config.yaml
num_key_value_heads: 1
positions: "learned"
qk_norm: false
tie_word_embeddings: true
optimizer: "soap_variant"
learning_rate: 0.00607
max_grad_norm: 1.0
max_seq_len: 1024
Each number is 200 + 30 x the weight over the matrix's rms, rounded and kept within 0 to 999. Layers, rows and columns count from 0.

# down: layer 2 MLP down (transposed), 256x64, rms 0.245, rows 24-76, columns 0-63
# up: layer 2 MLP up, 256x64, rms 0.262, rows 25-76, columns 0-63
down24,193,210,253,192,198,241,260,166,202,208,211,222,188,181,182,226,215,218,157,222,211,212,216,186,192,230,166,180,159,164,190,213,228,168,206,225,209,247,209,176,188,186,217,218,184,207,175,189,192,219,221,233,191,180,194,186,185,174,193,192,195,231,204,199
up25,203,257,166,166,283,212,181,168,222,192,211,262,211,166,194,237,137,232,231,173,217,228,161,207,222,222,247,215,250,206,147,171,222,174,222,234,194,210,157,227,148,204,185,200,215,241,254,246,187,237,219,214,169,245,232,184,177,196,206,153,245,243,218,189
down25,192,231,234,218,226,217,214,183,221,211,234,202,213,219,248,201,173,229,203,187,227,208,220,208,169,263,159,191,265,238,133,216,168,116,198,220,228,168,206,198,188,230,195,185,166,229,199,224,243,252,199,224,156,184,241,174,176,239,124,174,176,131,176,220
up26,196,215,249,225,316,186,207,111,183,211,217,223,167,158,160,220,176,195,186,224,164,169,145,211,199,213,237,266,131,280,151,183,276,219,110,213,181,195,193,175,202,322,139,203,193,214,164,182,278,166,261,155,188,146,193,213,196,190,226,191,191,253,257,222
down26,201,166,257,195,137,244,136,147,120,243,135,260,216,151,207,225,199,240,180,195,224,209,172,176,135,202,189,192,203,202,215,197,133,241,144,201,174,268,227,291,214,243,182,226,203,206,188,213,160,244,255,168,199,196,247,285,217,270,181,207,197,191,219,199
up27,152,151,260,205,242,171,198,190,255,249,203,178,219,219,186,203,179,178,211,160,234,162,255,227,190,190,219,202,194,228,192,214,239,216,176,237,192,208,211,239,185,241,195,157,205,211,223,176,186,149,232,160,216,215,221,207,215,128,212,211,187,208,140,174
down27,229,223,214,187,214,197,201,233,132,191,174,172,199,238,193,214,239,222,160,230,180,232,181,203,186,226,261,236,234,179,247,204,166,203,210,159,204,172,191,225,207,185,202,235,223,210,222,233,243,222,212,225,252,186,183,238,193,211,218,207,201,280,226,212
up28,211,250,199,195,173,168,220,217,258,249,188,184,187,188,184,242,252,202,246,220,222,221,194,192,195,232,199,212,254,242,162,213,176,213,192,177,145,137,241,196,165,210,206,207,207,205,216,174,185,199,209,189,169,203,221,180,282,195,179,214,189,157,200,155
down28,158,205,192,229,211,205,209,197,219,194,193,204,204,250,179,208,160,215,230,188,183,216,156,201,216,160,220,258,236,184,208,176,232,166,198,240,190,194,189,200,213,178,189,237,188,211,199,206,192,205,269,235,186,198,223,217,152,161,176,165,193,236,208,200
up29,211,213,224,268,213,191,217,165,187,211,203,221,186,229,180,197,191,215,208,187,217,211,208,192,177,238,156,201,249,195,207,183,208,206,195,153,228,189,191,156,182,225,164,190,169,226,209,190,193,142,197,134,169,192,220,192,185,194,169,208,198,218,245,189
down29,163,206,177,129,214,210,211,243,156,161,154,177,244,225,207,201,233,192,260,230,234,173,265,179,171,181,194,186,154,204,195,207,191,181,250,211,220,180,228,205,185,169,218,222,196,203,205,202,212,215,171,206,205,230,208,200,211,165,176,198,201,210,191,185
up30,167,230,191,216,235,219,229,172,208,186,205,230,164,149,176,209,180,226,181,264,229,194,153,172,244,160,262,150,234,213,182,187,208,213,198,208,140,151,217,223,189,220,211,147,167,203,196,146,201,167,133,162,212,195,219,225,225,200,204,236,235,200,224,190
down30,209,171,188,234,169,154,149,212,278,246,208,248,157,298,233,223,166,226,158,155,209,203,140,200,161,231,207,272,213,198,226,208,207,208,242,213,167,252,156,218,186,219,199,251,157,249,141,237,204,200,249,276,265,158,190,174,209,181,223,182,224,204,252,205
up31,214,203,236,176,208,178,210,191,206,146,187,216,217,201,205,196,167,220,194,182,229,206,219,211,172,212,188,259,201,243,216,178,172,192,229,201,254,241,163,185,203,237,187,213,169,153,203,241,193,223,185,163,143,180,209,223,186,206,184,196,238,231,190,193
down31,236,252,218,193,159,199,195,222,168,246,193,157,194,203,233,229,195,190,169,217,218,215,198,195,227,175,215,201,216,188,232,226,201,229,193,182,161,187,230,202,236,198,179,205,192,209,204,204,231,176,272,199,214,188,154,283,181,223,209,226,185,158,190,143
up32,189,179,158,216,164,155,198,221,200,182,176,216,201,190,191,229,182,161,231,212,204,232,240,198,208,212,192,209,236,179,180,191,219,163,193,217,227,205,216,241,239,187,226,186,237,173,202,207,192,234,237,218,192,193,203,169,235,237,231,233,157,208,145,166
down32,214,195,205,227,182,193,196,220,198,253,239,235,177,202,214,239,164,181,200,184,214,194,157,212,144,220,162,235,193,204,212,193,223,181,182,172,226,220,193,207,185,198,180,222,197,216,196,196,215,194,154,203,204,195,203,216,198,203,210,173,236,164,216,208
up33,177,267,230,204,214,221,231,161,218,169,190,242,186,157,216,204,171,159,213,167,151,225,250,247,147,247,177,244,197,220,161,148,249,193,236,118,242,134,212,202,146,165,187,148,222,153,200,205,102,190,253,184,225,176,317,202,249,206,170,181,136,243,247,252
down33,192,228,165,245,172,175,216,219,220,181,134,164,198,210,209,218,162,155,164,190,241,188,201,306,168,172,190,231,237,199,73,171,238,141,256,260,214,168,203,149,207,199,218,178,191,170,222,182,137,327,224,230,187,205,137,204,260,140,244,234,182,186,185,197
up34,170,189,213,189,229,175,200,201,234,229,199,145,260,250,178,149,188,218,190,163,170,209,156,189,186,221,248,251,216,218,157,235,193,224,233,188,190,226,151,166,170,199,211,188,208,220,214,207,189,170,263,191,233,195,224,201,247,184,156,190,185,197,236,199
down34,192,202,202,244,181,224,220,188,237,194,227,164,206,163,188,244,177,169,137,171,191,200,192,214,215,234,211,174,177,179,197,207,195,217,227,228,177,168,243,237,188,203,201,200,188,199,222,231,215,229,169,195,163,211,209,185,184,224,139,229,183,222,203,165
up35,227,256,185,202,172,162,190,225,187,201,178,171,233,213,200,235,237,168,202,172,212,214,177,167,221,199,217,183,189,168,230,183,213,203,172,203,228,163,212,180,154,196,160,206,174,225,188,226,206,220,267,198,159,185,179,217,213,152,184,234,168,156,189,156
down35,158,141,207,216,206,204,205,196,231,245,203,246,193,188,152,198,151,162,164,159,174,220,175,199,165,193,176,221,211,232,178,193,226,175,210,218,186,218,194,217,223,200,174,182,142,214,225,167,191,184,160,194,216,211,248,179,201,212,190,186,231,188,198,233
up36,273,196,165,172,162,214,179,206,216,186,165,236,244,173,206,176,180,169,156,142,169,244,196,199,174,206,173,169,191,201,212,204,172,196,210,206,232,278,179,252,170,176,160,212,172,157,185,268,211,199,191,269,215,258,230,195,164,225,213,154,204,180,213,232
down36,187,200,168,222,219,160,198,197,188,141,199,200,185,199,186,227,202,169,225,224,247,183,216,175,224,175,201,196,217,198,182,209,191,199,240,168,217,200,196,220,173,206,219,184,186,154,168,210,197,255,233,144,190,201,202,172,241,153,197,215,178,213,203,183
up37,175,174,173,189,146,176,164,217,201,185,216,239,210,212,186,190,178,149,224,219,219,233,191,220,216,223,244,192,224,188,228,193,188,207,209,216,232,177,210,224,206,193,211,175,230,213,188,190,218,218,225,214,202,209,194,174,242,241,223,227,249,153,219,217
down37,176,164,214,228,154,173,194,184,200,208,213,211,201,232,179,170,172,167,176,187,202,174,154,239,165,207,202,229,209,245,209,147,212,176,180,222,212,200,196,177,212,220,183,189,155,210,199,205,213,164,193,166,187,184,197,180,198,189,181,185,219,160,200,222
up38,178,187,172,210,194,228,196,221,203,199,183,190,168,184,202,202,200,195,181,227,190,162,196,210,204,204,197,206,152,172,197,176,220,221,199,199,219,171,184,190,179,213,211,218,207,167,190,190,240,213,188,205,223,243,181,214,164,183,206,176,205,229,221,253
down38,177,213,247,227,172,164,244,182,162,207,220,220,248,215,202,192,211,175,237,204,194,191,215,202,155,169,144,178,228,195,219,192,186,185,183,212,192,206,196,220,170,162,196,204,169,223,215,183,192,193,203,154,197,196,214,207,192,234,211,214,221,185,191,212
up39,210,240,190,127,278,164,183,242,226,213,186,226,241,176,157,225,122,107,211,213,192,201,195,193,257,264,257,167,146,213,199,176,253,196,168,220,150,209,160,197,150,192,207,252,199,161,150,200,301,216,216,200,188,225,177,204,184,182,161,238,208,200,263,199
down39,235,136,190,255,168,196,173,180,182,181,229,250,287,208,235,206,233,184,221,185,276,227,208,119,180,113,178,113,168,205,173,224,181,206,249,202,273,229,194,184,203,182,202,132,222,214,214,131,170,162,208,175,199,218,201,162,251,144,184,188,194,222,195,186
up40,215,245,189,201,205,184,237,218,196,242,179,247,239,255,148,175,180,173,149,163,238,239,152,150,239,199,130,147,194,216,185,177,148,192,170,231,197,171,175,159,212,208,223,294,253,222,244,182,207,237,167,143,226,179,224,186,212,173,246,192,159,185,214,270
down40,228,205,181,163,277,245,239,190,245,156,228,193,218,182,166,128,214,180,225,187,221,171,308,231,209,256,202,141,194,219,175,226,203,127,177,199,232,160,202,130,261,245,179,133,252,202,152,241,219,159,167,253,190,214,200,169,246,242,179,178,175,173,176,182
up41,189,210,251,163,239,191,117,204,238,151,193,194,144,205,207,208,195,256,208,249,200,170,152,188,153,225,279,198,204,207,192,234,200,146,181,203,171,168,187,189,204,185,200,219,227,211,213,203,231,214,208,208,190,249,152,183,186,244,142,129,211,231,198,154
down41,136,183,212,236,219,220,112,225,211,214,135,221,221,196,175,187,177,225,212,216,208,213,237,177,228,212,179,223,179,198,209,194,137,183,191,269,205,141,160,261,196,254,195,178,162,225,225,226,139,217,199,253,180,193,188,179,118,173,157,200,179,110,175,195
up42,166,230,250,214,170,176,233,179,199,217,224,192,218,114,155,239,187,222,162,125,220,189,166,156,210,185,198,216,230,238,191,208,259,249,165,176,182,202,207,212,206,266,189,228,192,159,195,202,158,220,193,191,178,249,240,132,188,203,209,175,190,211,189,250
down42,277,196,191,219,227,183,136,168,161,207,213,240,182,183,152,166,241,276,166,183,179,180,228,191,227,236,218,197,255,209,143,212,172,220,163,210,229,219,204,181,188,142,220,163,235,211,194,171,209,193,143,204,246,189,159,200,241,230,171,185,169,175,217,206
up43,212,151,173,154,202,167,235,176,236,258,228,181,204,170,213,171,260,227,225,200,179,178,167,227,200,201,200,218,193,243,206,189,217,190,244,214,228,260,188,199,224,178,203,191,214,178,190,220,218,131,185,223,236,210,227,161,217,151,150,125,229,236,275,217
down43,185,203,211,194,177,186,218,212,255,167,215,156,171,171,221,218,244,239,209,220,203,235,243,209,225,209,226,271,197,192,239,178,185,177,261,187,220,157,197,175,250,136,244,166,167,170,143,204,198,160,197,213,222,217,201,184,203,154,198,204,218,223,307,195
up44,247,204,224,238,147,195,207,168,191,201,200,151,215,190,258,192,166,208,208,190,198,223,246,143,166,147,187,191,198,221,172,168,204,232,152,282,210,169,230,218,172,161,251,246,212,159,161,250,165,155,208,217,166,225,178,171,221,228,146,211,182,259,220,212
down44,224,191,160,213,195,198,174,184,220,180,240,175,165,208,194,181,256,163,202,225,197,234,236,149,141,211,161,190,192,241,223,276,186,174,205,205,203,190,237,147,205,308,170,235,148,192,249,199,207,185,144,158,164,212,203,206,223,201,227,185,237,167,151,240
up45,213,225,214,202,162,207,169,193,168,199,191,194,219,128,134,190,98,153,250,227,198,206,215,165,147,236,237,178,224,228,165,204,205,203,180,217,149,272,246,187,176,233,222,235,126,112,227,242,189,220,206,206,223,216,129,206,220,230,274,212,198,221,215,207
down45,171,183,121,256,179,226,200,215,185,227,239,185,206,146,196,165,171,209,204,197,240,177,230,181,206,220,219,204,214,242,187,194,276,212,216,261,187,235,198,219,179,264,199,229,187,198,200,232,158,229,233,278,267,220,173,223,213,201,267,268,211,182,198,169
up46,250,182,165,229,224,178,207,209,183,220,156,267,195,215,159,186,182,215,194,223,170,262,203,223,175,192,150,223,214,203,134,191,164,180,140,188,202,234,194,208,209,173,171,196,167,144,228,213,240,203,204,274,197,207,225,194,237,165,235,192,198,207,248,197
down46,187,160,224,170,165,232,250,197,202,237,199,211,239,196,189,232,133,155,177,151,206,188,182,203,167,213,183,219,206,246,177,206,265,159,225,276,267,197,215,228,225,219,148,243,169,202,195,224,199,168,239,190,178,189,197,183,175,187,185,240,175,192,177,218
up47,195,184,206,214,245,233,188,210,142,158,164,242,217,192,165,158,205,230,211,247,247,133,167,245,193,217,177,170,168,201,209,198,230,155,243,207,194,214,224,242,192,189,174,231,212,187,220,211,210,170,216,150,165,227,174,266,184,216,247,227,198,212,195,202
down47,217,235,260,195,192,192,216,209,209,243,219,164,221,189,221,220,210,182,191,172,176,217,241,199,175,166,221,187,173,203,249,223,196,236,157,192,224,214,214,194,198,236,209,216,191,193,213,158,223,174,198,188,221,185,166,225,204,199,244,204,215,172,142,282
up48,214,213,187,181,248,191,166,179,178,167,169,207,211,190,196,235,234,223,224,209,216,201,194,175,221,216,220,154,202,184,214,221,238,206,249,207,176,201,157,182,184,168,242,226,224,207,198,265,163,226,237,200,225,189,183,207,185,207,254,240,188,220,167,153
down48,215,202,233,241,174,176,230,198,214,235,231,197,199,217,190,154,177,200,183,201,211,208,209,208,178,190,189,224,185,218,219,167,176,173,143,182,232,211,255,208,197,230,181,186,156,237,197,159,227,161,189,214,183,194,202,173,241,183,174,168,234,162,178,206
up49,153,200,206,216,152,235,205,175,193,173,226,207,158,198,217,184,183,217,169,224,223,165,152,177,179,218,215,225,168,186,176,251,198,204,243,235,197,201,201,197,160,235,242,184,231,157,163,196,200,211,190,259,199,253,171,179,188,175,190,195,201,207,247,205
down49,187,215,210,212,190,218,166,206,194,180,185,248,212,188,223,186,207,207,210,239,223,180,179,192,196,218,195,203,165,176,183,212,203,152,145,219,225,201,220,207,192,217,242,253,203,189,219,188,213,224,180,207,178,236,186,208,238,178,209,178,193,209,219,187
up50,180,200,186,228,195,215,188,225,202,190,173,201,220,212,210,192,215,204,186,140,203,160,196,206,224,209,177,206,161,209,186,183,215,190,199,234,210,194,184,209,215,201,178,218,244,175,191,203,162,222,222,195,233,212,234,250,204,201,233,230,172,141,211,181
down50,218,187,209,214,182,177,186,196,209,162,188,222,166,136,203,231,221,208,186,184,184,174,213,209,239,207,226,193,178,191,165,159,172,175,193,219,200,181,198,228,198,168,193,213,242,213,221,176,184,183,171,233,205,219,194,225,194,223,242,225,165,155,182,199
up51,262,186,193,190,191,193,206,220,217,223,177,227,178,173,188,262,237,167,207,219,181,172,199,204,212,194,202,187,208,177,164,220,238,171,149,191,197,184,216,202,185,186,198,210,193,185,186,188,200,237,232,203,192,200,220,243,180,196,199,194,213,206,187,131
down51,193,180,221,231,192,178,185,222,195,186,215,204,178,251,196,181,156,200,192,184,210,159,190,203,171,165,186,233,209,226,188,195,238,237,203,185,191,170,197,206,169,192,247,197,179,199,132,158,181,217,226,191,184,223,189,184,178,191,177,195,241,194,203,196
up52,220,147,213,231,157,218,210,217,164,232,262,310,247,200,132,180,156,182,242,216,134,193,196,168,197,230,185,138,68,228,206,238,228,218,273,251,219,221,207,213,191,127,146,224,210,181,231,186,209,177,245,246,204,208,182,155,206,225,221,257,143,212,111,219
down52,200,218,135,197,191,198,202,205,282,171,156,230,196,171,153,211,193,235,200,258,102,162,254,224,190,207,192,192,69,168,211,182,223,239,227,213,179,205,162,237,125,152,195,214,205,235,119,128,219,252,195,218,192,243,177,101,177,118,224,241,145,218,141,226
up53,226,202,223,192,221,211,166,202,180,188,178,214,179,262,204,211,195,185,187,187,191,119,197,222,178,310,203,196,185,182,164,176,234,192,184,199,188,195,155,223,226,196,181,209,232,210,173,228,223,193,188,217,226,197,174,187,198,143,180,214,206,158,202,192
down53,211,227,183,185,158,197,184,199,208,142,223,223,177,234,178,222,226,199,224,238,209,159,243,204,148,211,193,168,206,206,223,186,193,187,218,178,241,139,191,193,198,219,179,172,190,217,203,203,193,243,132,245,206,195,196,236,227,263,171,244,195,180,162,175
up54,185,222,185,202,200,171,220,182,220,201,190,218,235,170,209,205,203,197,184,221,210,224,174,190,186,217,261,206,170,247,182,195,198,179,201,158,259,256,142,203,219,151,169,203,225,177,179,174,222,208,172,191,211,217,187,252,212,171,193,266,160,220,189,223
down54,187,214,205,211,175,208,228,156,169,209,214,195,182,225,226,206,237,235,203,211,200,227,211,180,204,192,185,196,175,231,206,210,168,206,139,150,212,187,176,151,227,120,159,223,150,180,213,162,212,196,177,219,169,158,213,210,198,194,233,246,186,208,210,163
up55,186,212,222,199,213,225,225,190,216,213,231,225,193,161,196,243,198,161,144,184,184,206,134,198,186,196,207,202,203,204,177,154,205,185,207,195,225,197,189,204,171,212,176,205,159,205,179,202,196,193,179,180,239,186,233,205,181,219,177,159,256,218,192,205
down55,187,206,140,186,176,176,237,215,214,202,173,206,248,245,177,214,185,177,207,171,203,216,147,227,210,191,211,196,198,217,182,230,250,199,175,242,236,227,211,235,178,197,227,203,196,208,214,212,189,174,257,227,172,209,207,126,233,201,190,187,178,204,198,200
up56,248,245,181,228,203,218,220,198,195,225,153,163,177,199,194,208,196,186,207,226,256,157,146,201,198,219,250,209,229,220,201,88,250,229,183,141,137,235,212,176,125,226,202,226,164,209,289,176,169,171,192,204,196,194,209,210,180,196,223,163,182,200,180,214
down56,188,192,192,201,187,223,227,181,225,138,175,157,196,221,271,189,182,185,160,250,210,197,175,161,245,173,217,186,186,221,179,200,230,224,184,199,188,203,184,191,233,223,247,183,196,160,158,196,183,151,231,168,161,214,192,193,224,253,175,164,206,191,204,255
up57,189,204,208,173,207,225,221,221,215,202,215,181,212,183,184,194,133,157,165,186,160,172,176,202,167,160,192,216,217,235,197,191,196,194,186,172,213,143,191,211,190,207,220,197,153,194,178,199,214,182,178,156,207,221,246,209,256,219,182,143,202,160,219,262
down57,177,220,200,173,263,203,235,199,190,207,192,188,255,159,203,176,171,229,243,163,156,218,248,160,221,203,163,182,155,238,217,232,218,222,218,164,235,199,162,215,207,186,199,196,218,230,212,190,243,267,197,167,196,188,208,189,185,163,222,195,184,232,205,197
up58,219,197,87,213,159,212,176,178,218,167,185,193,245,222,203,200,190,221,206,203,202,196,169,191,283,215,181,190,221,192,128,165,186,225,231,230,246,223,161,199,186,244,210,202,213,214,214,161,195,211,173,222,231,220,267,208,177,173,275,178,196,201,219,145
down58,131,182,178,179,162,204,212,184,227,199,220,110,248,206,199,238,185,271,208,226,193,218,161,168,252,208,195,244,200,196,187,192,198,189,229,258,191,234,177,259,210,246,211,199,227,206,208,185,218,200,213,193,260,195,238,174,187,206,160,181,182,229,231,163
up59,227,153,231,260,237,263,212,243,161,245,160,142,171,230,195,152,239,227,174,195,243,204,177,150,178,231,228,204,250,229,194,155,181,264,176,180,205,224,237,180,190,210,209,176,203,250,236,219,156,181,216,192,229,149,213,215,210,201,119,134,181,227,175,191
down59,217,145,207,136,205,183,200,158,179,176,189,205,189,185,164,150,169,207,222,206,190,210,228,224,246,218,253,205,260,180,171,167,251,171,220,213,215,157,181,190,194,219,207,226,169,226,271,185,215,187,218,258,212,145,199,199,243,175,225,176,212,188,210,192
up60,200,221,213,193,210,233,209,190,239,227,186,236,151,175,186,217,195,234,245,211,221,176,209,200,208,159,209,183,144,195,159,234,237,244,195,156,138,172,189,219,204,166,184,211,188,225,207,160,183,189,202,227,175,212,196,187,273,182,200,227,225,226,198,134
down60,225,189,200,200,204,216,171,226,226,219,223,232,170,231,231,203,208,186,183,252,131,220,201,186,276,289,164,228,220,199,253,219,205,191,171,187,175,212,213,211,220,155,175,211,188,182,194,224,266,208,156,215,231,134,217,255,137,219,214,207,166,181,246,177
up61,122,242,187,191,159,241,215,150,183,145,233,212,201,207,194,158,209,200,180,196,244,170,147,181,227,225,190,242,217,248,188,198,191,194,183,127,210,240,208,212,198,162,197,230,260,182,213,217,182,189,177,246,231,238,190,151,225,171,170,192,215,272,247,233
down61,240,225,202,180,159,173,220,228,194,192,239,160,201,222,152,201,244,199,154,236,247,175,208,217,183,250,227,245,198,221,151,189,252,180,260,176,237,200,220,186,200,173,252,216,182,104,140,209,197,216,223,193,202,203,179,175,232,175,188,201,154,183,199,280
up62,204,189,177,222,167,167,171,192,185,229,180,250,221,179,138,177,148,234,175,216,202,177,190,211,123,218,234,240,204,195,196,263,244,169,162,198,190,224,228,227,214,181,186,250,213,168,169,238,189,254,204,197,233,162,217,193,204,195,216,224,202,250,189,226
down62,139,165,192,229,257,250,218,212,212,185,239,219,228,275,220,210,230,166,265,213,161,175,184,203,213,179,178,138,203,256,166,140,184,238,225,251,180,165,200,190,178,230,208,162,148,164,227,199,195,140,285,183,146,248,214,220,237,175,234,247,168,179,205,209
up63,139,194,164,229,205,259,236,184,207,219,161,236,161,173,214,185,151,191,157,182,240,187,202,201,223,235,180,238,182,206,151,217,225,200,191,154,241,205,194,221,279,230,194,184,235,179,226,183,223,190,163,151,190,194,252,184,187,205,228,171,209,253,258,204
down63,196,206,171,188,217,224,197,229,126,233,175,219,177,187,218,194,211,230,187,179,168,145,246,214,161,144,166,265,150,215,187,208,210,239,215,116,185,275,239,197,142,174,185,222,180,206,200,171,218,198,222,201,147,245,137,203,267,227,206,151,202,177,183,244
up64,203,202,236,173,216,159,205,242,258,198,166,169,227,210,166,209,132,151,238,169,209,192,186,203,215,173,189,224,238,241,185,171,162,200,211,154,203,230,201,155,244,197,222,176,201,199,266,256,260,180,187,233,190,227,179,194,169,190,148,185,229,207,233,135
down64,249,224,209,187,125,212,196,172,179,185,209,202,182,179,229,194,216,248,168,205,219,205,88,203,194,203,267,237,187,202,215,236,213,210,209,209,246,271,165,208,187,222,172,240,194,175,161,150,197,167,192,195,176,181,168,227,183,289,250,237,218,243,154,220
up65,228,219,217,210,220,201,141,205,208,218,181,196,226,169,200,165,208,219,226,206,195,225,224,159,191,203,206,220,206,211,186,158,204,221,172,141,218,270,189,185,217,172,232,143,190,139,215,215,169,164,205,166,186,225,201,201,188,220,204,147,178,238,171,247
down65,172,224,202,204,192,189,215,236,220,236,211,208,193,177,196,249,122,186,218,262,172,172,195,210,161,154,171,162,195,216,230,206,162,249,184,198,195,164,213,154,215,221,185,213,245,227,203,264,183,219,195,215,194,212,248,201,137,240,194,187,198,268,208,168
up66,190,220,194,189,205,189,157,182,200,221,205,199,203,223,205,171,203,159,216,195,211,181,134,144,200,228,182,228,222,235,235,188,161,190,205,211,242,243,190,170,220,203,179,234,179,196,211,192,211,187,136,177,235,204,192,223,174,183,180,131,234,210,188,217
down66,147,218,136,171,216,209,233,166,162,152,184,151,206,196,170,192,216,189,183,213,196,188,195,204,233,213,213,185,237,155,209,189,153,154,211,175,216,178,217,178,220,174,164,199,220,161,224,213,196,206,237,180,214,212,182,198,230,223,224,239,178,219,153,226
up67,244,190,245,216,198,237,172,225,237,190,208,191,181,163,170,173,175,247,180,169,215,188,182,229,232,226,258,179,199,193,219,183,165,209,183,162,173,252,243,277,213,192,179,205,223,201,115,182,195,126,203,235,215,189,194,164,201,181,143,137,208,272,206,183
down67,159,205,171,197,212,247,232,191,211,271,216,175,225,213,197,219,214,193,189,143,202,221,246,170,188,191,161,189,207,207,206,240,142,249,270,177,195,202,244,257,211,185,252,214,155,238,203,173,196,205,221,222,266,207,229,248,235,184,210,202,227,249,199,119
up68,206,192,174,234,176,172,207,216,179,259,198,190,230,229,259,185,169,209,247,210,197,199,187,172,163,228,127,174,231,177,173,194,238,155,172,159,155,159,242,117,173,201,196,235,205,154,247,223,156,216,253,209,175,224,220,208,229,265,204,202,189,180,234,182
down68,168,205,199,217,210,169,202,194,188,189,156,219,157,216,152,265,176,183,216,175,215,204,204,241,194,227,225,187,218,167,193,209,157,227,190,188,152,220,220,198,136,206,241,156,186,179,247,166,227,176,237,212,225,179,239,206,179,184,202,239,173,264,205,212
up69,219,164,185,210,200,199,186,214,195,211,210,171,142,210,159,186,238,249,172,221,186,218,197,199,188,205,200,146,165,210,168,253,167,206,262,241,214,171,203,237,242,192,197,246,190,218,203,187,205,150,161,200,232,137,193,193,191,169,183,187,232,238,185,179
down69,176,193,237,232,177,214,120,227,131,185,196,203,191,190,250,238,173,184,245,187,168,154,188,203,208,179,225,247,199,182,229,198,202,282,222,196,198,162,233,203,226,157,215,196,138,218,188,201,200,207,261,163,166,206,166,191,207,227,167,213,201,286,204,182
up70,222,195,211,213,188,212,175,240,193,180,187,179,185,171,201,205,204,167,199,139,133,259,232,188,225,224,184,177,198,255,165,178,165,262,249,149,193,208,221,174,206,183,209,221,223,168,223,150,191,182,203,200,174,222,149,201,217,229,211,153,169,244,196,199
down70,159,199,214,185,234,238,154,209,148,152,186,231,199,162,237,145,251,167,211,204,158,196,239,197,229,215,150,222,172,177,84,165,174,216,224,189,160,220,194,224,188,176,177,213,248,135,205,182,236,185,210,180,206,208,134,223,195,201,205,188,166,186,202,235
up71,171,182,210,219,157,210,181,178,158,170,241,166,171,219,194,141,194,246,218,235,180,244,165,196,183,226,220,214,199,218,142,292,185,182,217,243,171,222,152,190,203,198,214,189,193,191,224,205,245,152,220,213,187,221,225,204,182,212,226,179,197,267,254,238
down71,156,197,244,207,174,205,157,187,133,211,232,222,190,204,201,226,235,219,197,187,164,128,179,179,222,227,144,214,179,187,251,185,220,269,178,176,205,186,238,240,155,194,234,206,143,157,215,181,167,196,190,175,205,243,212,185,186,217,217,162,202,198,230,215
up72,179,242,186,228,207,157,260,197,222,193,200,197,183,173,163,271,245,247,206,236,255,175,198,181,208,215,162,228,161,177,158,223,224,166,157,162,200,176,237,165,180,225,192,159,241,205,181,179,206,217,246,200,205,180,222,209,264,183,200,272,143,194,245,191
down72,226,178,211,205,148,183,172,216,210,207,199,168,204,210,231,195,221,231,178,197,213,203,205,209,174,193,235,209,211,200,255,151,152,217,177,209,211,249,238,191,242,233,206,203,165,193,239,230,242,167,170,210,216,191,168,239,161,236,216,188,245,174,195,243
up73,210,159,182,228,206,208,205,261,264,187,195,223,191,240,179,157,204,165,125,193,248,175,207,217,221,202,212,176,134,203,293,194,213,232,230,156,137,236,215,191,153,145,254,250,163,234,136,151,246,180,178,243,177,242,189,181,162,205,209,158,232,220,218,284
down73,198,213,194,182,198,156,164,165,107,200,168,232,181,191,209,158,221,225,245,224,173,256,165,201,196,113,190,201,244,181,158,208,247,275,219,260,204,226,235,235,184,204,233,139,229,190,183,183,215,160,255,225,246,217,200,214,195,215,170,257,249,259,185,191
up74,159,174,170,173,211,235,212,187,256,203,193,177,260,223,194,172,138,160,221,225,124,192,202,240,136,275,211,247,232,253,210,172,275,179,231,190,198,212,210,213,152,205,233,224,188,141,201,202,194,215,193,185,215,259,188,179,219,233,241,178,173,208,201,236
down74,141,218,266,199,234,248,200,182,175,234,144,151,190,180,203,102,167,214,276,209,225,209,241,199,212,201,175,224,209,206,203,209,202,242,192,209,192,191,162,170,188,175,214,249,211,199,231,174,191,206,206,197,195,200,184,152,202,226,205,197,194,220,170,209
up75,218,206,252,204,186,188,247,221,179,170,194,197,249,131,190,167,174,211,160,183,284,243,225,259,219,214,202,233,162,203,202,182,267,211,178,245,205,243,176,225,144,216,134,206,238,103,153,156,108,186,236,252,212,164,285,161,224,187,240,200,201,220,196,167
down75,246,254,230,195,211,209,158,246,167,204,168,167,199,194,200,226,237,144,124,190,210,182,229,227,164,290,179,253,155,264,144,195,151,219,241,124,194,225,242,178,186,203,228,182,264,237,203,190,197,225,196,193,238,286,152,268,242,200,224,205,183,151,202,206
up76,248,218,199,187,228,258,164,160,230,173,154,218,190,143,167,200,148,204,152,141,271,221,204,215,212,272,190,214,256,263,201,135,222,238,196,227,197,224,104,235,228,260,185,194,198,241,223,159,200,203,188,185,198,264,164,176,246,176,169,216,176,237,149,189
down76,139,230,170,199,235,211,248,147,180,157,151,160,169,258,271,175,220,184,201,213,158,188,195,208,186,272,282,162,151,242,192,228,246,176,174,210,225,198,218,184,224,209,227,219,229,212,185,185,194,157,134,174,246,176,220,222,210,190,216,270,233,130,198,226